From a checkpoint of a small transformer trained on Wikipedia.
Training: a variant of Muon for these matrices, 1136M tokens, 9711 steps.
Each number is 500 + 25 x the weight over the matrix's rms, rounded and kept within 0 to 999. Layers, rows and columns count from 0. Numbers have three digits each.

# layer 3 MLP up, 2048x768, rms 0.0761, rows 1210-1354, columns 576-671
492552493468489514530529497497443515514485504523508529523490500544507474491478499504517477491480528483503480469543517473513496514506539491499518504493496467485494492485484495528510476476513492509514480505468450490503484507493525523465533512512453531471495539537529492540533498504475559513
496502517495482512521488504487496465531487495525515489485505483485550480478492499530547462518535548482528505466523521503480504493499537521490514487469504464497546474470504494524473477555518519513523471472561476510509480454529493519487505492485522516520481495463511452454482488499492507503
517512502501489512477500487506480511494526528497544500528515492483496488462497516495510475509496522540481554498526515493504482497507470523540499496462503520477482452521476483566473494530528544491517544534475539514509505512535487515531491520499532497499500493471523527472504535446535495492
481523494497511445480480510502500544521474477539470516544497506491491522504523535472451521480473504517518454518484474461484456492461481487524518513526456458452496516496525532485493541514513513543500483453491518487468550495487506514459505537504487518511519481497483515517520517528500530531
467509485465487487515490513469537521525516551512468453479488471509499500502459526504501498497472490477488472477481514480511540512513514512481494495503494499442487502477465485499511519501450504493485509481498451492471474523484471476507530450453497491484480503525499455456520520476494506540
494487485467479512501449511475471491509493507517508458484484461496493517508500479485507500547551492520451471476486520513476460498523475478510490518511499501506498512472536502487529497509472512523482509499473459501524489507529485487497482523507491528495503492483483497472494492551519500507
497471491531502495550469480501473487472497568510509505509468475462480496541499507514473525504550545493489515468490449498485540567475473480493499491519490551447468506479538522492501532513505455522508519461498491516510476507505533517505532491488460514501483457472482483538483555458491506529
472474484469522522542518532539528514509504484484549524511469494538497488513486496470475463489543515518519509482481515504508482487542546476474454550489496523498535494490482475492486541504473514514485521496499472492474505480513464546505520484458480489492549494526474509513480513509495494467
526483499504469503523452446492498460485456446488510444538468473510508509471518491473494511534505478505492509531538542493505523506489498510498510507490490503512500501520505481524516527505507489479485514469487478506516485498528499501495443500510520482478475510488522515495467537541516558513
472510533514483530502471522463512489551473509496489514518518543477504506493503466503514469511444551504499468545520505510481483512453525499474505445507503501502528500434496477520556551485500495476526529473492512525501523524485499518525489486475491492535485514495484465517535503464464552480
455535493536492579473471471457512486512485474537479499511454530566512539523445486503499483539486472515508474507454547502507527481525517470468466500513476539515529451460512493512467493485490500481475511504532505491522506522529431484500529487520525490497508521516502487487480501494493509528
528492492473516483484473508482513476499528517497507500504467475535518501546503467491481476487502463559500493493500483477506516497536528503573477495512468461485488486523495492527520533522525527487452491544478515472496503497486529501528482500499448483492429498536507457492441453497528553522
438486477545502468450487460494570471503500466513516534499506517467457467462462491457486501461516499493547523520499500526544507532518503468520474557502535482448499517491520515533508536505479564536558522509455535500519494503517503521536463523534498458509568546486502514501514548516478543474
473466497484451494498469540485483506510468493491512462406489475513503517484536514512528475501498521508423498472498543502452494465533527495481509456434473462487481487515509485493524464533524482439484494464517509501500512473496501500471500568494479506468493496513512488469469536467537497534
462528485498502459502529514501515484494486470450468490532494568520513454495549506482488501486539459500479505510501492524524519512454528479512495488491475506479511464476533512450467433520474503495474478464523501506468502536555538519512525457501508449476474491498516497515479515547502485473
509498505507511505520513503487504502500504489495517451488480514495526470506542519520497522491493518474500471471478478533528550520491521562508507520518508489526534513508481505536490508508519554508471515503488506509516516503516511492505501494474502494492485543514526507542532489502511498479
481505487493489511534521516495522512463495496486498507477541523481517482515525489478496529488494511490501493508476513525525502492501519457486452508501473463476506529497497474527496502531480488528494440528500498504532519511525482509514515459501505517482531462499472494564505491466501510482
480503482467469565491500498483500508514544459506492490500525544506494467474490494477494516464499484488533500499470521505518544531509519501522471544474471527494478496485561508492543451527462452524472517495480510492492490521506518486472504509491437500467526508580494509462471451524492530502
529546486501486500458454472486460534520549446514433484504482507481461515480524483505503501508515505511556478553495524506545462472484497501476487514489544503509475516525521469520506476487517517528534522490551514505482528491475495552522505512497508482465507529465499531477544512491503517498
516547477536492475480506495479530549528531485466496500490512516479483500499506516458517525500500502503501535489523521463504506489534484548513467483520484471483481494532483548465541512514479508467504508532518491475507510508486500505500484506514500504476512480502478504462471473469516463503
532506494489479529536503533531502468476515494470490526487479513460471498512490522473543517485506464500483533526526503511495482510510516455465540486497482506557531452525536481508498492517512518512512522518553503469499520497500537440514504486490494534516512530532483502472482476492525494483
526514495504473507488523525519535478491504508522518530539443502454505495472487532515497506477515532481513502532522500544492503505505474513545499483503526517513526485463471540503528524508500505578535474512492459469519496523494520525516493523521450489496503484474549493489504470487525513522
509495542499507502486494464487519489544462472471511517484537488514474498460507520526504537501528477488515488474501497498524478506525508507487504510481459514486498487507521508464502491490477502502502482476498512481482551501483485522436514514518501511507469494507494503496467542510506510513
450522458509507474475531517498525521564553534483463509457499512515510522490507481492502520465575531466471507524494485498497488454494512494522518474516494505481536520532473479533507455507478519498484455522475499494477444455499527494518473535502518494543514483500479498481473530473543513536
528529536487519505539483516528520505540509510492568471515505502508493479503461475486466496479517472479548565510516491544514480491494483537517528546487472484469490507480520495521521569461461528501519508497526463474466482517520486473491524515538504454501512459504486466514506476504430542489
439500527503522490506523505521552492497493508497547498533488529517530456504521509520484517492484469500484500474529455489533505483459510497508483483505509481476488482495478541457536492462491497481510514472561465503501474524418527483501505490507527499514454495509506517492478477544529519508
504546513507539546515494495495454546539543468523501541498509502476503529513473521513515533512477513507471501479542553504519514470487522524516484511511535478558516478492495534483500485496496538486492479465459485486524494478536485481472438495466516436475501501493469526497505501500514497478
470448507529501569462438476522505495507481504516446496464515530546506449519519545516484481542538516540501462501518526426507491465524526494523491503520504471475521485488507523503494500506459470564480487471490549462523496494491476506489505513481501472526509512515491491489483508484519461486
493516474543476478479452518469483461506546537471484517525514475491512512513471475496532468481476512522503471526516527514537534540500471492476415530467488470496495486511492478475491507507480522526529523505522546554523475540540470507509540510480487513467541528469497487521468494518476506470
468533577487504523509499495538507470518473503500518509521503464518560532542483503487511516555537508467503507479517517458449512498475457483500517483539524495488470517464491514521492557500519476471529468525525503520512489524488530495492502476467503536516504493487510476532492466489501484517
529482485516538490494521511509484522481525488463524456499496462523474514497528479472482482498523506503510505486510477503496530509511426483506458508516493488467494485522507512477493532497526480513515530459452526495482509517549504488471473513481484508521486511494489530519509525543473557477
511437490474482480531517485500518475512482525472538495531528496517511507489498479499525496497456490513477556488531518485497493529464475482477524496452501478453510501471517507526551481556484470498477501458479481492485506492515495478518516465486562494448521494521549504520507521494518485496
498502479487490486522488497497492581508535490511540541521535522475504468503502513492490486515475489537523481525519493513544513496512482497530468548464474480490507546502465515504477471506520517482453510524468516452478469474533496499476463518511508506476516506522490480535486507467505485545
463503520432470442469514489518494522520474523516490487531502518499526513494450477501498475514496534512498502488477424476500485483478520510497489507498474517484498545526530479498488487495505518520495465499543522558484488489513493495452492506519543543446474488472512485502476497536508524487
466488518498503514515460485506538530455529455539469458451470483527517531488509515478518471508485575518458537494512476470456522529524535490512533478495513518486488502484522474482487513462539478494545477464523519541473461528507502511508524563501481510485520492523483514551511501494491475497
490500479515510510456471533469497442514478498519526499502535537454555471516490501452530495498467480534541471534568505514487494461484494498523473496497489428499480512478474499517532536479514520496482494538544504493472499484454528514505531517511441447551495519509475480515480464517505527478
472553487515468525502434514455509484540456517495490541485540499502541492492470513448488442500516494515504482431502513484501548537431524519456503531471443512487496509476523500484502528475476508517499500524505535512433473521533500506480495510469513506525504525540488456473508530511453493479
516528525493505509508511520523466515541476492505526510482462483483539523525498484530469484526532448473496512476502497501470496479500453529501486495516487494524473520452536510479488526464516522478505488492478498572494499531504511513492547519469492522490493458483494467481492498484506465518
490506463492482542518518537498451523496497529501522531495498485510473457532454470503497525496528547486481479527528489504477487514533511471515464503504512504471556543473508505547481471485522522498489511486502511538518462448458498488495511497506497513551536508516525508538505527538505519492
515481456489508519496456478480517496505489515551527515506504504535472491501527485498524519480468521518494496475551528574481498545483460461479546487472495497505502506496508504477532475508495515515488501494480514458482494510459502552474457504494512474495546506480506474490490512484491472500
480538487475485473468496492544533516508503505469501516468504487481464492504529498476515525457474513553554477497520498515448507514560497501486511490482464542520497526479490539508474461501517498499471493499497495477531490525461532531520530483493531515472495500498514481569474502513464496455
469489492508518526456524477486449511490514517493493475513505544533464523478504483468503510511467501561509517521502476477509459490526507516515540550500532514547517499508491488460459503491465502498524445463493503464501510503474446512483519513484465496490491488456529515497526484489463490487
511538497491552525502488462509553486489470487483523504498522486507453517530492474504468496459500519500489559507536515486493513449507494513511501516516547511486575457491481479514481524512531518485506430482499491483548543485518452502507519516471524522500534530492482501489488459501486538495
484447480528485472511508502516457543521521498512495542494522469507499478518488492503488466498478492467479479465443508530486479532510525521490494498522517513513546496494484532525494541512456527502498502524496446528514483492466469509540530533497501522523538529475574515500511488502491546506
454496520503469499543461475503481491474534512477522543479479488519501471538509532518519495518488516496487556487500463450511487485501478529517489538488470525451503459496481523544514508545506512528518510500536483481471522500535501439505511530459515461493485466490474529533479511491498494454
506493488460523529513494499497527544504508539499510485474506513509518542500516487495532483548472489500558470476473519503503515484489540505508589543485499464464428552524483469526496559494481507546490494531513510517527511525518532507491498484511523468460493525475477488485512478489517452491
497532531526510465545482466470490505487550502481494517520528544519472461485511477535447497477499535490489536497486533483495500502462533501538523507471475499522459487489486491472514466494476506477499571473547471519529506465483509487536481511464454507503488488533503502454482502550532517448
518477494507488535530505558497550460502457477497505523503469472463492529510498518490459521557494485502482541515540511529504465509512487497460486537515440496482474535503477508491467497556424514462510508450513497504550490482528500506503496501459490493501558527536484476499471442530479481528
500481553530484468531513473510512500492499531499484518527479471511546514490491495481438493450481533502499467506502502494493545455556476518543488516501495513503453524501523499502488509490499518495508489531543530512515482492533499510472535531525531480510527547503508461504506488522529538458
449445464524510498451479465493500492504474554462509467479517465519456539508511514508495444531496563538480514473527527503469503477527510511467489492469463542502492509477491492526506472503502508520466506518548488530501526501498500465501511556531462485558502493521455473515493492501501476523
497518520481510448431461474515462504459460523470512503451464476485533489490464493515539585491514504539560508475543508480491481501494499513530497484488429473497487491510485496540500499482541512479523474509485521507531510456472514532515479528470444528489496500527504479483472522502515529504
448454510471479468552474480541498485545493525496499522535466510474557479535528473531564452519456482470504536487494508445485477526478440513530484468513473480528462525513499479532488563503448459491488464498481526492473491502508538522491467503525492470504518475502503479509558542478460482481
504515493491491518500518497556508508489482529470519515492482502508462499522485491465518508499498481467515507503496525508494477508530489545491491506445463505524491516520515506505515466533513502464513462479517526550482495475500527485516495476462505485497502497480499475494505525480461488503
531511513537492521468469492500462482497502536456489489533489514453531488468529502517506513520485445525505458506493518514523461498519469518442500513500511450496486482515505515505507466489486475469510510471495456489485499501525512466496516517490534448495507476526479510491527534462461489496
521511473518492503482478517501507482498509465510486482506461458502505509506453514486499500506480507500541521485521515501486505473502507503500489486495479539512491443506506493523524508495485496525518512488492490479473529522471451499496518497515501502459495488516513493486506491521487476510
511504461528516508466513502492484481494472543503535507530536490502496540528513520467505485462520493503473532542488506484506526538497504481473496540476454501487479553519508496451505513467521514515488454483497531498481452511491470537529488499508504511461556506533503497484527536500527495531
506484481481512457477479505455487455496484509476482466498462502536535507516508478545507493513502523507467499516481456464529516469472566514436505504496528459505518473515485501476447523544454474517519480508487472483459487490513465503492501491479446536509457517539527488499488534478508465498
496482532523525467520499528500497465469488503495496486511520512522538482562488526502478480456533500428546480495478506498532492510544526501498479496455493482497540448498481467485489494515498509448509496469532518522533472489538475498525492540495510513463501497528477504498490498474508489484
504500513489467507527527531521519518495558504480482544527490489542492499490509482473486493496516473510521499469497501518510511473544475512534513466501443468529450511489543487468506487527527485525533510506525517527516524462506523473496491506515538542535467491513549488505487550526519481483
492506510493485559495470478502491498467521523508459513505500473521505516523518482512488456520477478507511516553512523509472497480505514532461500465574523432504501467492506486513478524513532505486495472503493514537526515517513537481473516498513502495464464523523528500505515511504459451542
546501536486492495417486469497514528558477536552486499472517511448518522473498507494516535473480547502482537457486519527508549522464435469498488497499532512482495494516500539480497464506462520498510477498482507508525547494500492467518540531511460508428526496490524534488522534470491475527
541506501484509488504428438497514527543550519527483503511489494449551496538485509504470518499496520522484506486465507483474548475511490505495491499531512520517521523518525542439464500491491525496529519450505503520490538493482503504488499473532510469466501498506480540508506489496510484517
510493486471497507503534445502515502520482516501526480490509484485492521495489501469522476518532511509495533523513473498495476552506524480510484537509514523521539516489490535484481483479500475532457485517500483490509468522519531507483531479479501489493527487453452537528510494517547476489
517476535511501484530502511497491509501518510491468514506494492450493479513498510484458496487491507520503452482503468517504501511465512477487508515478464490449544480486514508469447508526478486535529495507487533541523453495447523525483513510511489501494486506488498498507519505506499529467
518464558462492536566441520475450509510460471494562506476513452443504462468494524526489510484510457449516560462508459505490485473481557500518471507448538492601505504473471507526513519480502523513427511503481540545459462517513498509528534484448490462513489460509490549515501457519545545539
472490480454504490494456509520535479511491513482547480522525512523484514495476474498479479527525520539485496455521504482475450521492489503563494512483529484497556522472523558508545497539465498503525546482466506447517473518520539506477481538458473490463484485460518473492472507481479497494
531492522473517484524459534481502510514443499508484468491479521520511473488519502477520530481511523514517461454517535491505500479490457498485471493552512520479538525538492464477451506500465510490421540496481495462498461521496514503444473516513482495467515492481462519502502500482514515510
531530523491492467505505535500508510547533494477486515487519524480535518501496484505530490494502512516520540517542567505494489529533518495507477534494499502466523486532518542507501535488471481505468516510561484544540506518511465445477498523550486559454486474506477493562514503529495523491
474529533526535513500528519465512496491478508559483478505483505508505531553472489537457528524501510443504464521484496459508501495484465493473494496565490521527514516480547549559455499500474547466514501491478494519526467546486471497468500509555491506501541484497535458526560568501506516466
496499460508476494498505461466517472531529453572549488529502527505503506542500540504512530525544502470493493497483508486502547475503515535528517481512509530506527521490513567509507503522512526511521483518494532490489484511531469522498487489508531494483511505476484494464464487500507532484
507512528473554484507498499473482533508518494487467498532524481510541502522551491524492485492490470506482491515472530512512493456471512506488516518462502512551534481518436478552478452500486509476468545469532515482556484499465455457466505488486518548480457488499493507505542495509462505484
497503504502528531466526453488523488476505488540447478491475495481523498529512471484537497465471495479469486490488501481533487490492532510526448511511531467491499489499486471500530479491507495484497526538526521474501527513537510487479536504491530504476540453499507490497501527509481481527
506437516552513474508519466467534525490477516514509478473493513489501537495500516478483464526462478543473517578512477490486498504471508489490536473465480507482477474479501545537540504524523494511494538565456506526531481448466549502541515530497501531493486525505504504432514519515525504509
516514498488528549502440506473502500450508526504516495523521515466538493544517517522511467508532487512483510453494509460499480475537475476506541478440519505513492532472505473457539476498539486572512528513477485525476514476496492497512518521507527524501494485529476517486460483470472491471
478446562475508529504523529505502476462505502519470441534486485544482518489513505456501499515521525500528546507541550472513474475512523476524539470523495525526521480546486499563510455493514546537467525470524529503497528510450487474520488480503524454494471515465496507491503454482469498481
523503490549546461509514531477501538491508511469550506515464475516493507516527539473492503523480512490507497487502497578530510476556478484476446517486437498509513490469495472507493479502567498529485499488500490468522525517470477499509472477498522458471474461482515512527530508501461518534
529468503548511484542498521497493490502526515470503489540481482551504464449506499499503492536511479506481491482493491489537520510522472523489474511533489503503505535499455498474491475554538494507529475513466474508506467499509524518493476519489507501501468476570475489556494492494525505455
520539485486532486545523519510520514535538520471473512550467446467515544518517525494493472548460521537548513495492534501482530484523493496512506479531527524514489457504513493502467513510515483490458498490549478505467463504476492508485519491560514493471505442493515543442477500471485489528
491509528494496489513504520467502517582492497481542489532478512500470516501520519483493464469460483531503530518495515498474511556483461466488486450497466468504494516514496500480520475521531490537500475511533480485495480513511493500472473508521462466550484429515514479470536502519538511474
464493486466501518517505467508484455507511555477516521530511491476504480535499550522500461512542523477439441518474532547525461448509481509487523516453482531514489522464451505530527506506479498524442459515486479470517500490517491502519465558476518505508552509490525494479459501518538538527
503517533493500484525540524540465488525495518477516503511485512495519477529496469524500523505482474482481505469484506492505483473506521500492503549500483478485509531515503526524512497527523562533511449493511445531489538538517519520440504501482533502504460512496494518500496500533480558509
468517484513533442511495549498543509518423507513521500476504475551487511490475457486502531494507507499491512487522471498494542449523497490455452528447497483447530514470535538453503481517490508459475533504496506492472526464532452502511510498522518456507491525514509519488513551538513513541
508447473474484519529506516504468441471499475482461505519478507514496447474479507493502480493509519479532475489496506519416531500498475510544468552524525504477516528488476516510512481519469524455473464513516497496500504496513518485530494504510543492543517497511548493532506509535532458483
484485519538500476484510526526494530527498518526483492495465478525494507460507540501490521509491535493490477515501496474496506478506508518529492473521532510517496520475534495502486450512463517479526496471469508480519519498509472546527483553538495532502500483510469535511502505484520501476
515530525513500526469516516458490515529500535469498524497465531528499501501480474499495473465480526477481521501482468542489511499491474491551503503548509481501508463488533504508476528517490523513491485458502491515492508536479441465509532529478507531499500516507488460467512487523523482496
499502549485452504489509549509484547526477521506426517528506472471510502455483470486487531522447523466498498498513489485494485544524529485485496531473542504526463485539510514469465537498472489477464519495513469478487440503538505500511484532508487501494496526525466496516521482497482506476
498468499433517486506501514507472530472507508519529506492444466474514511463476516493517510498504476517498503504520519482523464515519486502495457499513511453477530500507540471522470523524477511490504474528539490454488519496484487507513461517501499450487512512507494488490500483509480492526
494514504493471504502452484547488534497487497491533504560505470531497489516494495510541475510493480491529452495478505469534500504483514492496519520496439526468493513517536481518486448505489526536473505493458505534502486471522533546524504430491484528494491496507489512482538453510554503496
511440492508537553515495496546550522503506490514469500484502504530493491442484501509513510484485467541503497540510472566495460516481495496458520432507493516477458508503509441498497536514500494498437500478463549480494488519504469522481476548532500510490438468536459483470502509480536445519
508501465458537515466508517486496486497496460477500498532538473478479503488514533531490480504452473517469527462476530430486464545465491468486504498523504469486513491513519500517500520540505523500491469511493523514550487521507508528501538510506502495537501546492470511501524509500555486563
538469511529462523504523538499513508539533483538518469452462471451485520493518462491533502498504483514488481526477492495455489511469494480492477515533488506524513514555506508516460479493496504452544540483507507481553478473482479506438504502490460475493504480476518492526474500553486506490
498511474529455519529501534456444459531500487535528513488437489478491476524487527467478495470498474495488484446471476523522508494486484554464508542506476527501531497539532478521467509484476503459470497510494474532529503458521479517496467486471479500503481516512505546510520453469479493485
514508496490500497473530466510505449507515451514509487475493496526502470488498530491489524506508518461498488499503510479469493522510487525522493503492485507522503474500470481492477483490508495496503495522523491496503477526489477491481517527501512495502510542498525516494488494502479528525
484500498503530524466545518515491503461483536518472485481485519485557487541506541503494529475497488515499493489575538500523519489511489519477467504523487492498512518470471490516491508458467516478559491511491477492456502479480487500530476491480479481493484473520511510508538484504481484501
548478486535534474479473490568489507506527469486516461469497489531534521501514514496511493466520473541532538501489467516482505476537551484489491481492525494474477485496497482541528514502514478486510530481537495479455541490524525484523469515445510493511485521479498540503477502520521514514
533479490493515477478541526479468518499520501509511558516466523483463528508507498519495481458490464500527500517476531482459529507511499486525488534473526492441466487507481529487490512544527501496519483510527490556512496484502494502509447510530448486495493544501506506505495504500522456503
500456489515500500494526476514489490472486535514535494515509492522508498491499498529517461467558499528496515534486492502444497503485503475491506480502517497507514489489509510491507488472501499502531484483495511516491485481533516465482495520514531501492498466498485520479497488494503474473
511517503469490471504495508467530476542511502520498536481502474505488538438548507528520482465480498467532503504453483485532488519534510526509513467541539540496493506520497478503499499528481476537503492497500488508515509487461435518554509495507532527482496501436508478517532503486526462530
481461479500449506474472507471480525492517527486492479494502465489554460528522478506501540491537512492481507503503526486501497432531568458454516491519499490459499507548504528498485530499461500485524501495504531531506502507517523460505489463468488487536501497520513481502522475489537525525
517524511516494485473482521480518520506501498479464501488517504498511494470535481486529528496492516525488527527467513482479522536481498526500513511492509481467553510473480505507466436474483503491470497491568480471498498525537476494497488488500529498515521471510502523496489528509518507481
465492514461491503476489517503485478471511536504510510523485491505501487472493476519527503551503467511483501476513497512505471534517497515535514500500487496490515499473490517545474453471495500539503512522436500485475474506469490466503515456546472494510516490513431506478476483450528485472
493514447489498502506502523487496544476489476492490507477499502468499491504471484493460531501529502492515479483479536512508439539511532512529448479526523495526483521510506446515537521500481510478520512528479502516501535490468535502465503527491515529481509477506514500471501488512517482461
496492494539479509487536440488524526452519503515503488494490537461510525517495473457509499517507501536491500507552525482555493472506523468471502486502515515488508542486530504503480516489509470489497498493492504476503515500470501466478548529480502512504516500482496528529532492470493469516
512507479539549452482454480501494524544498480528543467520474523506528528506478498517474436488513497451503501492507507474476525520503538502442537545515524527513499506461509502485523500477526483496539487507484509499468481488517501514459501548484476556475520480484498477478471479516551496497
551476491531500515517518499542509460474515486505469503504525529516516524486499467486429507524524494508507484447503460534526476511484502480458518463478520463525421505536517521534508508518469505489528479538536490453499437484501495510499462505468526526525472463537442519509473513500523528473
483468537485458530483557505505490502501556524469543535463474510504487512494479495483520481460495501492486489475503513534464462483507519452516495469507515543516535470471490553504491472515514491495468515507512496500512513464481517519534464523462499513524502509517508500481496505485492485527
526484475489503505439529514556487522527534502517508498492506524540541444503500473514439499480520524508512502501498477453506432500493524506465486480517525537497496458456527527484479572507510537523505474514503501539487499517513532546521474494492511531490541464525498473544451496488478544480
450504483478517520464503529490508507472464468521492500471475491497532539477476493520483514517487505472471502475501517497494500488488516492501527499510472508539501513484498500474509492474510478464511514526512522474515478506488506473501515532537497498536501488507540480515498513529514458528
482519518523510499506516486471516505496509524515534557502469487517492522502509543519487475535526473481464503519487536545501496479527453480510518443510449533492478494533436493514508522516529494474520482520481475502512489529520526505474509480521478524526461485553459495528480536500530490452
515451461534503569533510475512494517552488526524479511477513490538432491522529482493473516504514480488540471527588515537518522502496494579513549455529471499518482457447512481523462481542482508539513521523501520473556522563461523530480514536545495476488527526422479535521477481499524510486
490532506513477486529512513509457473492513498523487494441503532521514490488465449524493500487475495491479500448516469517535537501508483531561507507481500512504510519507518520514439488525467520464498500509509486486530511427517523492557465493523488528438495527498479512524516462506508511534
485446467562443547499521515502523463519453480447453480486523506506518498532497473461499497478523475503522498472493524509507526497526472490535527450511537511531489512474503456504510544460499494461530517484472443497505486489459488474542517502478498505472515495477518509484486424480515526476
481477510542494510465495553513483460499495472488578529487472506511490483462496533452489523484498445473504506468534511463506519529526535518507492484501491551503495526535520500485463515510474453466520457457522454490511551488525438531501446474425514503469496503480461485457461441521487510474
546465514506486507458494485464496523491526491502509477506517490497492540522518532504514477473511512503503483540501492543495537426525479474496499475501490468470467510478525505460494495501531471485494509468486548470476561471526475531518518491513504491497528501514485482535520489554507517490
471432462570515474473481512506501512461488559504521539476485510494481515500544467465504476530505471495470468488497459466485515547478496461472467486473489521519527544555550512473480458494497484476477504539495511475480506466470506465488503495508476556470502489445479478510484495542489537497
501469483465552573495510534511506516532536525532489520472469507507551512501536500495514529520480537511487547531522502505497460521493510476509470529461475500479512499547462517454523520456506525504511532504446488464548478546491446534487504495524457457444511465477479492518528501493507472503
443527548491503496479494483545473567538511491499498474471462479507505477513522477474555517495531471505506517478486483547558517458496471508495535502502484487487454523533483475499450519503473516498484466501537477497479485531487446504498539492516481527482554545489526540501502477508487559483
468491441507489484514523438485512484496518534520498530485490547474507538551498525528518492467488532459519528482550525583495490438493453510474497466533542492479489476473547525533542479483490507467474524465533481493504509445503524497492531465502511501507496480476467506513472520520509498474
480509482487481477497500501504487496506524495496479491483528461517532522528533535475476466476505503485540505454504501511498525477510463489511501523524505513488521521518443522491496503490508559484464491515501500491504473516466535517451480473523498488482477454489510500517497464522532502494
554493521518461501515515541514471517454506477527499488518504548503507460466494519495495521515480476488493503491519473484506491566512490497477448528521545486502533464501457493501506513488546488506466482496504452514555483494526510536486497496494549477488540508503525531469447478528500463489
495540500511499481478512513498521505483505480506500505511525501512493511491507531515511460472481527522504477502496480487462487488534502508511447491492529521461487465474453492533553513514474487523496516496495457469519498490486506526505464508490522480518523472515522492511510517507506512453
526542523532517515488537500503521513516478511515491517486498500511499542488497507516505533487516518487469488494471516502490454507504473530502472495469501474527488466488497515498534507527512495485469503501497468494450512481472493482515477496466550479489510491534480516499549462466516495451
489515423442564471512532490475546547567505524516539499521518494492551468492540524506482444472457514472530446531476506503473549500467498493510500486494449518524442530540506498515491515524494516455502460550482497480478519520522526535522499508475509558510470516507457478527507490512496543472
480519485543514553477502546462498516487556490519491534479480504517517476488513489505492508532537484523496498479501524499490510493512495529516453534510491528492498513487481479496536492546508472497535494535516466476484487491493538478531523474473489529507536479513519501468505494447483524523
564531521515512491473540483466497481511485514483503472501529484470473469499469494439500462492536508453476498471542505476526504480504471511501483506511490530523540544503491522517479547526540427532473499479540479491489497531512513523537507523451510531521508528470504536506521469497509527476
459496489510507441531506510505501496520528448441429508532526487483461477445507503539526426460545537533519469515495542481469451530506508536487463502508496508504485521557491520535530499460452503483520507510509495460479482484483535450490491526476496497490500476529494488519512505435561501522
478519521503525498503472499527512461512476483466457488524482499462509519453507500521509502516508501497471543504517473471493506497521494509505476503504465492488489459485457512499475488532528470478500513476511516503527536483502523520500512513474548511497509507509491508502521493525535517506
541522527531484500488558503519510489500514442479433504485558513497495490515496485509481474458481469506506528559429503501502564482488492512521490486501527500464531461547532493504520515526521523484476502503463515511514509475530510525447482486477503466454463559474444482531483500467501529545
512489493459512517495502521528506515526479513519476480500493471503490488482497521501492477448482495533478533540560517531498521524498469497501511527511495510474497518519500494483484502475473479508494504506531529543525484494486521456477510533507490494453502508495468478459533506493503509502
517482498516502487480519543555500516538529443524527505539471514469502487502489476523507491490515459499509484495533507488501508496442525459493528492516517458479484492491533544538443440506510489527519521502517471508501506532526495465496532491516525506507516473498463495506505487502502525503
536486501531435483536476515538541495468504505463503543505471508477509506503506537469490475516509525487508513455533522540478497519470469486499510460560526522511506499543525535474513488480531498481487517485490465533539539501502495486520493474529505467459479514510498452515479445485496467520
487535498508483505516484494543514564523523480505487513457505494488484491498513483500527519465484514513467495527490485494521523468506531486532484523499491496518497495489479521506499490479485510514490443503521462484527480437496491532557525506495495541477485518512530510508516539535506502490
528489513482490496505463502516476502508485506478483499520482507505494520490502494482518479496519506492505492507464458520528491512464484478527528481482515501496463530492535482507470546520517545468484512529527446483500516496496494507507490526504501545488487472563505485478525516491433467480
505518506497576519548501492511503535495507472516492532505500529530468481512514514482488460508497528523493512514499480496504518502535466515525508503539494469496519497520509492486469509500509524499516493521491495469491487505488514532499511487499473490517499524500506525494522522494481492496
538503539426488501513492472493524499498510506476504512459504490477532490499536489511556495541516517466486507513513549544539508561479474511500513486462501518483527493496516513483457509526505528506472551513499512536494495498454493484522467486504480496532528459513515466487506513472460490527
498554472507534456543515524486518493501493526471519505497519484482482477540461497479532500490532458521494474496511459502491493476480508491521478530497515531509466466533536559489543515488501456488519543502560524510467488542498525514495474542472466491484497531539507543535533487503546578490
524476496494546507514484484508505529463489455481527504454513537548510484471469532531521557520535540468546467486487500509522553532512480528512473477468461549518523489521461498453504512498505481550537484508448507471505503495496496488481522460497488548520501482503459510560490498505473506535
510524501494467490465521516503514485494495538499506501531512504537464506538530489474511484499497504499481478514509493496488456488512469484513485492510493519487503532543513464475516501502523529491556468516501522501487530513515496511517508517482489507546527544508478491498503508511489446498
517463550494498514539521494494517533477479512565483484468509485507528490496546498495508501487481485501525498526462468507505501526535465461489467516470477490447521519537508470545521489499492468522513481555475486527474504506461529520532523528537543505478510450489549496471519526480534491473
486440477471525495492498486491489506498451479540510472491509516489481504518543538494466498487495542503544487452461490506559505516485479509487530543491507474500496495543472529493465510492536508488524463527453504469511513455507507489477504476482501540457498464477496507511494492480501518507
488484512415481531493453530501510503534508490473476521565535478466493501496476512519506531539506472567510510520518493475489531532509468494544524511535495524486479483508474488499513455516519480502463482472531503489494498507544529470483505516497449498461519468513499513466476486498484531504
459500512491515513478447487545517547500505514499452467508536465493450487522505466529466542482566449550469526437528487458493485519495510487525495550502495484510513463495531481515476470531496429501516490503503539468445471504482514533504525497492469469476518527500528489441517493496504536496
514491493491484475525533521486531531510547521532507504464519500487506538506447487483503480529498464480513486491468491486508486499512531512546480525516504486491493544511497537511504548490491501481550483515494526488489558494517497509526513487464489516502481506535477496524521497476526503495
502510514528518468490515490511494481477561494474533535529484449493469454501485496469496526499487516545532521522494477489516469499475487491505470533524526504513521501466525527494526513492515463453512525462527489470511501508521492481520513524461475528493513538504518446503512539519466510522
487482455490509494522499495485545477460528471510500510536481465520462509519506455519507517510543532491492528473484470469524528462523509507518515541458491493515457504547484500536464530480503497530482526494541527527535537530517507506455472482479528500515559513502463487510533527490494486469